config.toml
n_layer = 9
d_model = 512
n_head = 4
n_kv_head = 4
head_dim = 128
d_mlp = 2048
vocab_size = 8192
activation = "relu"
norm = "layernorm"
norm_place = "pre"
norm_eps = 1e-06
positions = "learned"
qk_norm = false
attn_scale = 0.0884
bias = "all"
tie_embeddings = true
parallel_block = false
init = "normal"
init_std_qkv = 0.0156
init_std_o = 0.0156
init_std_up = 0.0156
init_std_down = 0.0
optimizer = "adam_variant"
lr = 0.000704
beta1 = 0.9
beta2 = 0.99
weight_decay = 0.51
lr_head = 0.0051
grad_clip = 0.5
warmup_steps = 310
schedule = "wsd"
decay_fraction = 0.302
decay_shape = "linear"
final_lr_fraction = 0.05
batch_tokens = 131072
seq_len = 2048
doc_mask = false
train_tokens = 760700000
steps = 5804
dataset = "wikipedia_en"
Each number is 200 + 20 x the weight over its row's rms, rounded and kept within 0 to 999. Layers, rows and columns count from 0. The size before them is the row's rms in percent of the matrix's.

# layer 4 MLP down (transposed), 2048x512, rms 0.0307, rows 1411-1436, columns 384-447
113,177,218,226,192,164,197,184,190,188,216,177,199,189,181,195,217,189,242,241,216,177,202,198,224,201,206,196,180,210,231,197,231,232,268,202,177,202,189,205,175,188,168,166,172,207,184,177,225,211,209,213,202,200,148,203,210,217,201,206,183,214,187,218,208
099,172,171,180,187,179,161,218,232,190,168,209,206,211,212,203,200,211,199,203,181,166,222,201,240,251,192,197,252,179,183,221,201,189,202,188,193,214,181,204,207,221,233,192,221,163,166,203,234,195,186,186,179,209,196,211,205,253,218,202,197,164,212,206,223
092,206,218,210,204,201,214,215,204,184,215,206,201,185,228,175,221,203,203,188,199,191,189,155,198,217,224,188,184,213,206,184,218,219,183,226,193,207,203,242,209,189,221,211,182,204,207,198,213,180,216,141,224,209,227,185,194,188,208,214,144,214,227,178,208
104,213,187,235,205,228,187,217,174,181,162,176,220,185,205,220,210,206,165,160,167,192,182,198,199,193,212,171,212,193,207,194,203,181,173,215,184,200,192,180,240,207,223,192,202,186,203,192,202,220,193,191,192,202,211,216,257,204,225,172,184,232,206,195,204
117,198,176,191,190,203,218,201,213,211,204,202,206,203,206,165,213,248,200,169,205,201,204,211,222,232,202,203,217,210,196,219,200,196,173,209,211,224,214,199,184,216,205,205,183,200,229,200,203,174,196,226,183,188,212,216,210,206,255,205,242,188,211,204,189
090,197,213,192,190,181,181,192,217,205,201,208,190,187,179,219,174,218,203,179,182,225,197,187,198,193,193,189,199,208,186,195,227,194,216,166,204,225,218,231,174,197,204,195,196,228,204,204,197,205,180,203,231,168,190,173,192,184,185,179,164,215,182,173,205
101,175,183,206,156,198,203,183,252,196,189,235,192,200,221,172,226,196,220,187,191,209,166,212,234,201,216,173,194,225,196,214,223,190,181,192,201,219,255,170,212,220,183,184,181,212,200,183,212,192,207,179,196,198,188,190,190,178,228,191,178,191,185,156,200
107,193,198,200,218,166,171,187,191,186,178,220,186,199,214,213,162,206,246,228,197,196,163,176,186,166,208,233,187,171,197,168,205,220,197,175,215,169,190,191,186,221,189,233,179,193,197,208,201,220,203,197,199,169,211,164,190,212,210,172,175,181,209,205,161
130,208,217,204,188,199,208,203,179,209,188,193,175,163,200,214,242,181,199,220,174,222,214,231,218,215,173,206,231,185,209,190,211,233,178,189,206,183,235,193,186,225,198,236,207,237,236,197,174,194,219,194,242,252,215,169,183,192,174,209,227,198,210,177,215
114,186,170,188,210,232,213,192,176,174,198,207,177,212,210,194,226,184,210,222,177,177,152,229,175,243,198,180,214,233,184,216,200,195,186,196,162,168,191,193,218,192,224,211,197,197,186,184,210,198,189,231,185,193,171,184,184,203,204,213,167,147,214,200,192
098,179,182,180,218,175,246,185,176,209,198,180,221,158,171,227,216,225,166,179,173,237,224,210,184,216,190,162,216,210,190,237,216,185,199,223,211,196,188,198,181,190,234,216,196,227,202,184,193,220,181,201,188,224,186,183,218,211,216,210,210,218,219,211,206
110,187,178,228,202,169,189,192,188,166,251,193,218,200,232,175,218,214,173,186,199,200,227,169,181,188,197,185,177,176,196,215,222,185,191,203,221,217,175,185,222,204,254,202,194,204,156,185,203,193,214,209,196,192,165,202,148,187,181,220,223,198,206,166,219
093,209,226,221,153,216,165,209,224,227,178,229,163,197,203,239,174,172,198,197,198,215,178,202,219,189,191,236,190,213,180,200,221,196,161,190,203,186,198,216,198,181,219,219,224,224,180,198,201,170,160,173,188,220,211,197,213,212,187,184,216,203,176,193,211
088,151,221,179,204,219,206,219,219,172,207,191,219,200,198,215,209,205,216,199,181,188,201,256,186,205,188,171,208,211,206,196,182,193,231,235,186,205,202,191,193,212,250,187,179,205,186,209,191,207,212,185,186,226,207,163,211,192,211,166,200,191,197,213,234
099,183,234,212,178,203,213,184,187,186,203,248,216,212,181,167,176,212,192,182,183,218,199,194,206,194,245,216,204,175,202,214,202,219,177,219,166,197,176,220,217,209,200,177,149,218,182,210,217,207,225,186,211,207,186,197,185,202,217,197,192,170,171,208,185
084,218,227,174,190,199,215,204,212,195,194,205,203,187,158,214,188,169,152,216,197,196,202,241,192,238,209,202,211,211,199,191,196,203,212,203,180,217,187,211,211,219,208,186,215,204,201,214,207,176,218,218,213,164,179,184,197,204,213,200,192,207,195,154,166
091,187,203,227,206,182,205,200,234,211,230,178,180,197,168,181,208,178,226,218,218,220,232,215,192,237,209,200,174,201,198,175,193,195,203,218,190,213,233,191,208,223,201,196,210,182,205,187,217,215,201,189,173,189,197,208,201,219,206,225,214,177,215,192,205
082,219,220,195,211,195,244,184,167,214,205,236,189,158,196,207,230,221,197,196,181,193,234,206,227,188,168,206,217,200,186,201,183,183,231,209,195,147,193,206,213,223,210,189,182,196,210,209,217,219,201,211,192,235,220,195,198,191,212,214,177,170,235,198,199
087,248,202,181,196,213,190,198,187,203,182,180,223,192,180,229,205,202,219,195,201,190,178,204,192,191,200,178,186,213,190,230,211,210,171,201,209,196,279,201,182,179,192,190,191,194,205,184,157,209,178,192,227,182,198,185,186,211,185,165,203,197,194,154,175
093,167,227,205,226,213,206,208,216,208,224,192,185,202,206,225,207,198,182,188,244,186,185,193,204,189,194,201,163,175,205,188,208,238,195,166,177,235,164,188,197,174,190,181,214,195,186,209,194,150,191,165,214,199,208,204,181,201,171,213,195,225,186,193,224
116,157,181,220,187,218,239,210,158,182,193,204,200,193,216,224,165,205,188,196,188,172,221,201,232,213,251,237,200,204,224,209,210,187,173,184,196,199,189,185,183,212,245,202,199,213,202,194,233,233,215,189,211,240,169,166,168,215,199,208,170,217,192,238,203
092,195,216,180,193,200,167,189,192,177,203,218,201,216,226,181,223,185,181,211,256,223,178,198,193,204,222,210,213,212,174,221,202,203,234,194,226,170,192,187,243,174,203,165,190,230,184,217,196,177,219,204,178,179,220,259,202,216,182,208,207,225,194,179,191
090,200,196,233,218,217,214,233,187,232,203,223,208,194,207,174,185,203,176,211,208,179,206,184,158,235,216,189,219,214,196,181,160,191,219,236,176,176,156,187,194,206,220,224,237,181,178,158,223,212,203,225,225,203,226,160,207,213,176,184,188,215,188,217,222
118,216,208,228,201,250,218,193,161,187,208,167,213,238,207,207,194,241,230,185,214,174,180,199,204,171,204,213,208,181,204,215,178,229,196,221,229,205,203,179,192,161,204,183,223,173,199,200,174,197,176,175,185,222,201,215,196,190,204,214,211,161,183,201,170
132,178,193,225,189,185,229,204,209,227,178,239,169,209,219,206,250,171,169,196,198,177,220,202,183,180,216,218,177,223,184,242,221,209,199,186,214,200,205,210,227,170,201,195,213,191,192,185,174,241,193,177,178,218,222,216,179,201,204,226,254,194,174,220,235
085,210,152,176,228,167,186,217,225,249,204,216,215,182,212,182,186,178,205,219,184,228,206,208,201,213,159,202,196,189,201,235,190,176,191,191,184,215,257,202,180,233,186,161,195,197,195,180,205,194,197,222,201,199,171,227,194,197,186,196,175,233,193,202,196
# layer 4 MLP up, 2048x512, rms 0.0336, rows 1412-1436, columns 384-447
106,201,185,218,215,226,186,180,223,205,214,229,199,217,189,190,192,167,207,208,232,202,226,172,207,199,152,252,183,190,201,231,191,197,210,217,177,153,219,192,223,173,206,221,204,196,182,192,187,190,189,213,204,207,182,168,234,180,206,168,185,176,198,208,202
095,186,198,174,202,203,156,237,216,200,206,191,212,236,200,183,212,192,178,196,237,195,224,190,225,214,236,220,209,201,190,190,190,192,186,211,172,196,194,214,236,198,203,169,241,213,207,225,165,196,248,196,207,197,206,190,220,193,187,181,183,225,190,184,177
106,215,195,202,201,199,188,197,222,234,195,199,180,206,185,170,199,192,223,229,208,223,197,160,197,221,193,231,217,218,205,202,213,183,231,166,203,208,230,232,174,200,184,221,201,206,203,205,213,203,197,219,204,150,210,204,241,218,180,207,185,197,202,222,189
108,221,179,195,214,211,191,202,185,201,158,196,219,212,185,233,183,234,211,197,220,201,194,170,205,206,221,191,184,209,188,210,195,197,216,202,184,165,193,212,172,219,160,170,180,225,202,166,192,207,182,163,209,247,212,164,208,196,222,168,225,208,206,185,171
101,205,234,191,209,205,193,194,249,204,190,181,200,236,166,215,210,216,193,201,193,154,217,235,232,189,180,212,186,218,172,201,209,206,146,211,200,199,190,192,222,228,191,188,185,170,197,212,180,205,193,191,162,182,200,196,237,184,213,173,188,209,211,212,241
100,187,175,211,232,204,223,203,207,162,220,197,197,195,208,204,193,205,210,195,182,191,181,192,237,226,188,183,213,196,214,206,242,169,234,194,200,197,227,214,208,202,202,172,184,221,205,212,189,197,244,204,202,184,178,173,191,178,189,189,215,211,164,192,175
106,203,195,205,187,206,210,179,210,211,186,223,196,226,208,200,203,215,193,212,200,165,232,210,194,252,201,206,224,198,202,202,182,173,203,167,207,191,233,162,194,186,197,191,228,209,205,206,187,224,197,212,175,200,209,199,207,188,196,215,199,205,215,202,234
112,220,186,181,220,165,200,197,224,206,227,228,213,190,228,201,169,205,171,194,188,169,226,172,233,232,221,197,203,161,212,177,182,196,200,204,205,214,225,234,225,239,204,210,215,246,176,203,214,225,211,166,205,223,194,191,187,214,214,224,241,254,207,175,217
104,199,209,228,197,210,203,223,206,182,201,206,211,192,202,213,149,172,171,205,241,219,201,198,229,182,198,218,202,172,207,193,197,169,228,208,205,200,196,158,251,207,193,217,206,186,222,216,195,199,180,228,188,185,209,205,230,192,213,192,237,213,163,213,177
101,232,212,167,215,208,195,201,177,181,215,193,191,210,169,206,141,191,179,172,202,220,227,198,210,191,192,222,187,205,171,195,237,174,188,201,218,218,220,210,212,185,218,202,208,198,198,218,208,236,213,190,167,193,217,155,238,189,217,214,226,193,230,240,224
105,221,187,191,192,222,184,210,202,189,203,202,212,194,198,207,210,241,215,183,168,224,233,209,216,215,214,197,223,192,192,216,209,165,203,173,196,195,216,161,232,219,154,247,256,213,206,252,203,210,205,189,192,209,211,220,197,210,224,177,192,192,185,187,233
093,234,199,191,187,187,179,232,191,222,214,210,206,198,188,179,190,202,189,187,187,187,217,206,183,206,209,235,196,186,221,201,213,215,222,206,186,210,178,143,210,231,153,201,204,180,201,250,224,215,169,216,199,163,233,211,170,212,226,215,207,221,192,234,195
090,233,220,217,211,203,205,185,191,182,196,197,195,190,200,164,195,219,224,185,205,193,206,200,235,188,197,182,190,190,198,218,229,245,206,179,171,205,214,166,190,230,188,184,235,162,214,195,175,179,234,240,188,175,182,210,208,211,185,245,197,185,188,173,185
108,205,198,185,198,194,161,221,231,172,199,161,197,214,205,221,204,216,230,197,199,182,207,220,216,204,194,187,213,170,203,179,197,209,198,183,206,169,219,188,197,189,203,210,207,178,199,218,165,213,201,165,184,178,186,195,217,193,234,232,204,219,186,199,250
090,171,175,226,196,184,205,200,243,189,202,184,213,216,212,208,190,176,205,146,185,235,221,175,190,200,193,247,191,224,198,211,208,183,188,198,186,188,192,191,209,202,192,194,201,230,166,205,206,209,204,177,197,178,186,187,206,199,202,180,215,205,209,204,229
093,208,175,215,170,231,195,161,184,192,195,207,181,197,158,188,224,201,184,188,177,157,210,186,212,196,201,214,223,208,164,232,201,213,176,151,227,179,170,188,172,221,201,169,201,197,178,203,189,223,191,204,194,191,180,189,187,212,223,198,191,206,194,217,178
085,233,238,180,184,214,212,184,245,204,232,192,222,195,157,199,213,196,200,223,211,202,250,219,215,228,225,228,214,182,209,186,227,191,193,185,201,182,201,217,199,184,197,200,188,190,233,207,203,199,192,172,208,214,214,198,181,253,184,233,216,195,202,200,227
094,162,176,191,189,211,200,185,198,176,191,221,208,202,176,202,204,209,181,188,213,189,202,185,196,212,181,204,214,212,201,232,214,167,214,185,194,216,194,206,178,206,193,187,216,168,210,232,214,208,197,172,206,194,177,201,196,231,219,198,209,181,196,176,188
100,234,226,221,186,191,220,201,198,180,199,196,196,179,185,183,196,230,253,182,175,192,224,197,237,213,211,169,209,153,171,158,229,185,192,201,207,175,211,204,203,222,204,162,197,172,175,197,159,209,208,181,195,223,206,184,209,182,193,198,188,211,181,206,240
109,213,185,204,188,183,182,207,227,194,203,202,232,180,208,208,208,220,228,212,193,184,241,192,207,184,179,193,207,208,170,221,251,203,213,236,194,233,201,202,199,196,181,186,193,187,214,203,205,210,172,179,212,237,179,197,219,172,218,224,193,214,193,234,167
096,200,176,235,236,215,195,194,200,218,239,185,207,178,203,212,202,183,208,172,177,202,204,189,191,209,209,215,217,240,201,178,211,190,165,192,191,199,191,156,209,233,163,197,191,157,189,246,207,230,193,205,189,204,211,215,197,188,200,193,221,230,176,259,188
094,240,206,233,205,197,208,224,211,188,180,168,191,195,228,217,222,206,190,203,225,180,202,219,229,216,179,199,236,204,215,182,177,161,187,206,216,230,222,181,192,178,182,199,193,213,214,193,164,189,226,170,199,227,171,199,200,157,186,216,244,220,201,187,217
112,193,189,202,225,209,179,161,188,233,195,150,202,207,173,212,207,173,211,192,229,207,215,221,233,228,231,207,190,252,195,210,213,213,229,199,187,168,223,188,205,177,198,197,199,198,202,202,214,224,238,195,199,189,206,200,217,205,225,173,211,214,203,186,206
116,234,198,188,191,221,192,198,234,226,198,227,204,225,189,214,200,194,216,205,204,196,223,195,181,221,222,204,215,232,204,162,214,219,207,191,195,179,179,223,179,197,221,193,221,173,186,223,207,181,203,177,193,186,245,196,186,233,189,216,215,192,215,237,196
091,210,206,209,168,207,173,215,213,232,235,235,178,198,220,216,190,166,178,213,194,190,202,190,213,220,165,198,234,212,201,230,179,190,165,210,189,161,194,190,187,187,210,187,227,208,172,227,204,220,207,160,195,230,226,206,225,200,208,163,199,192,200,234,192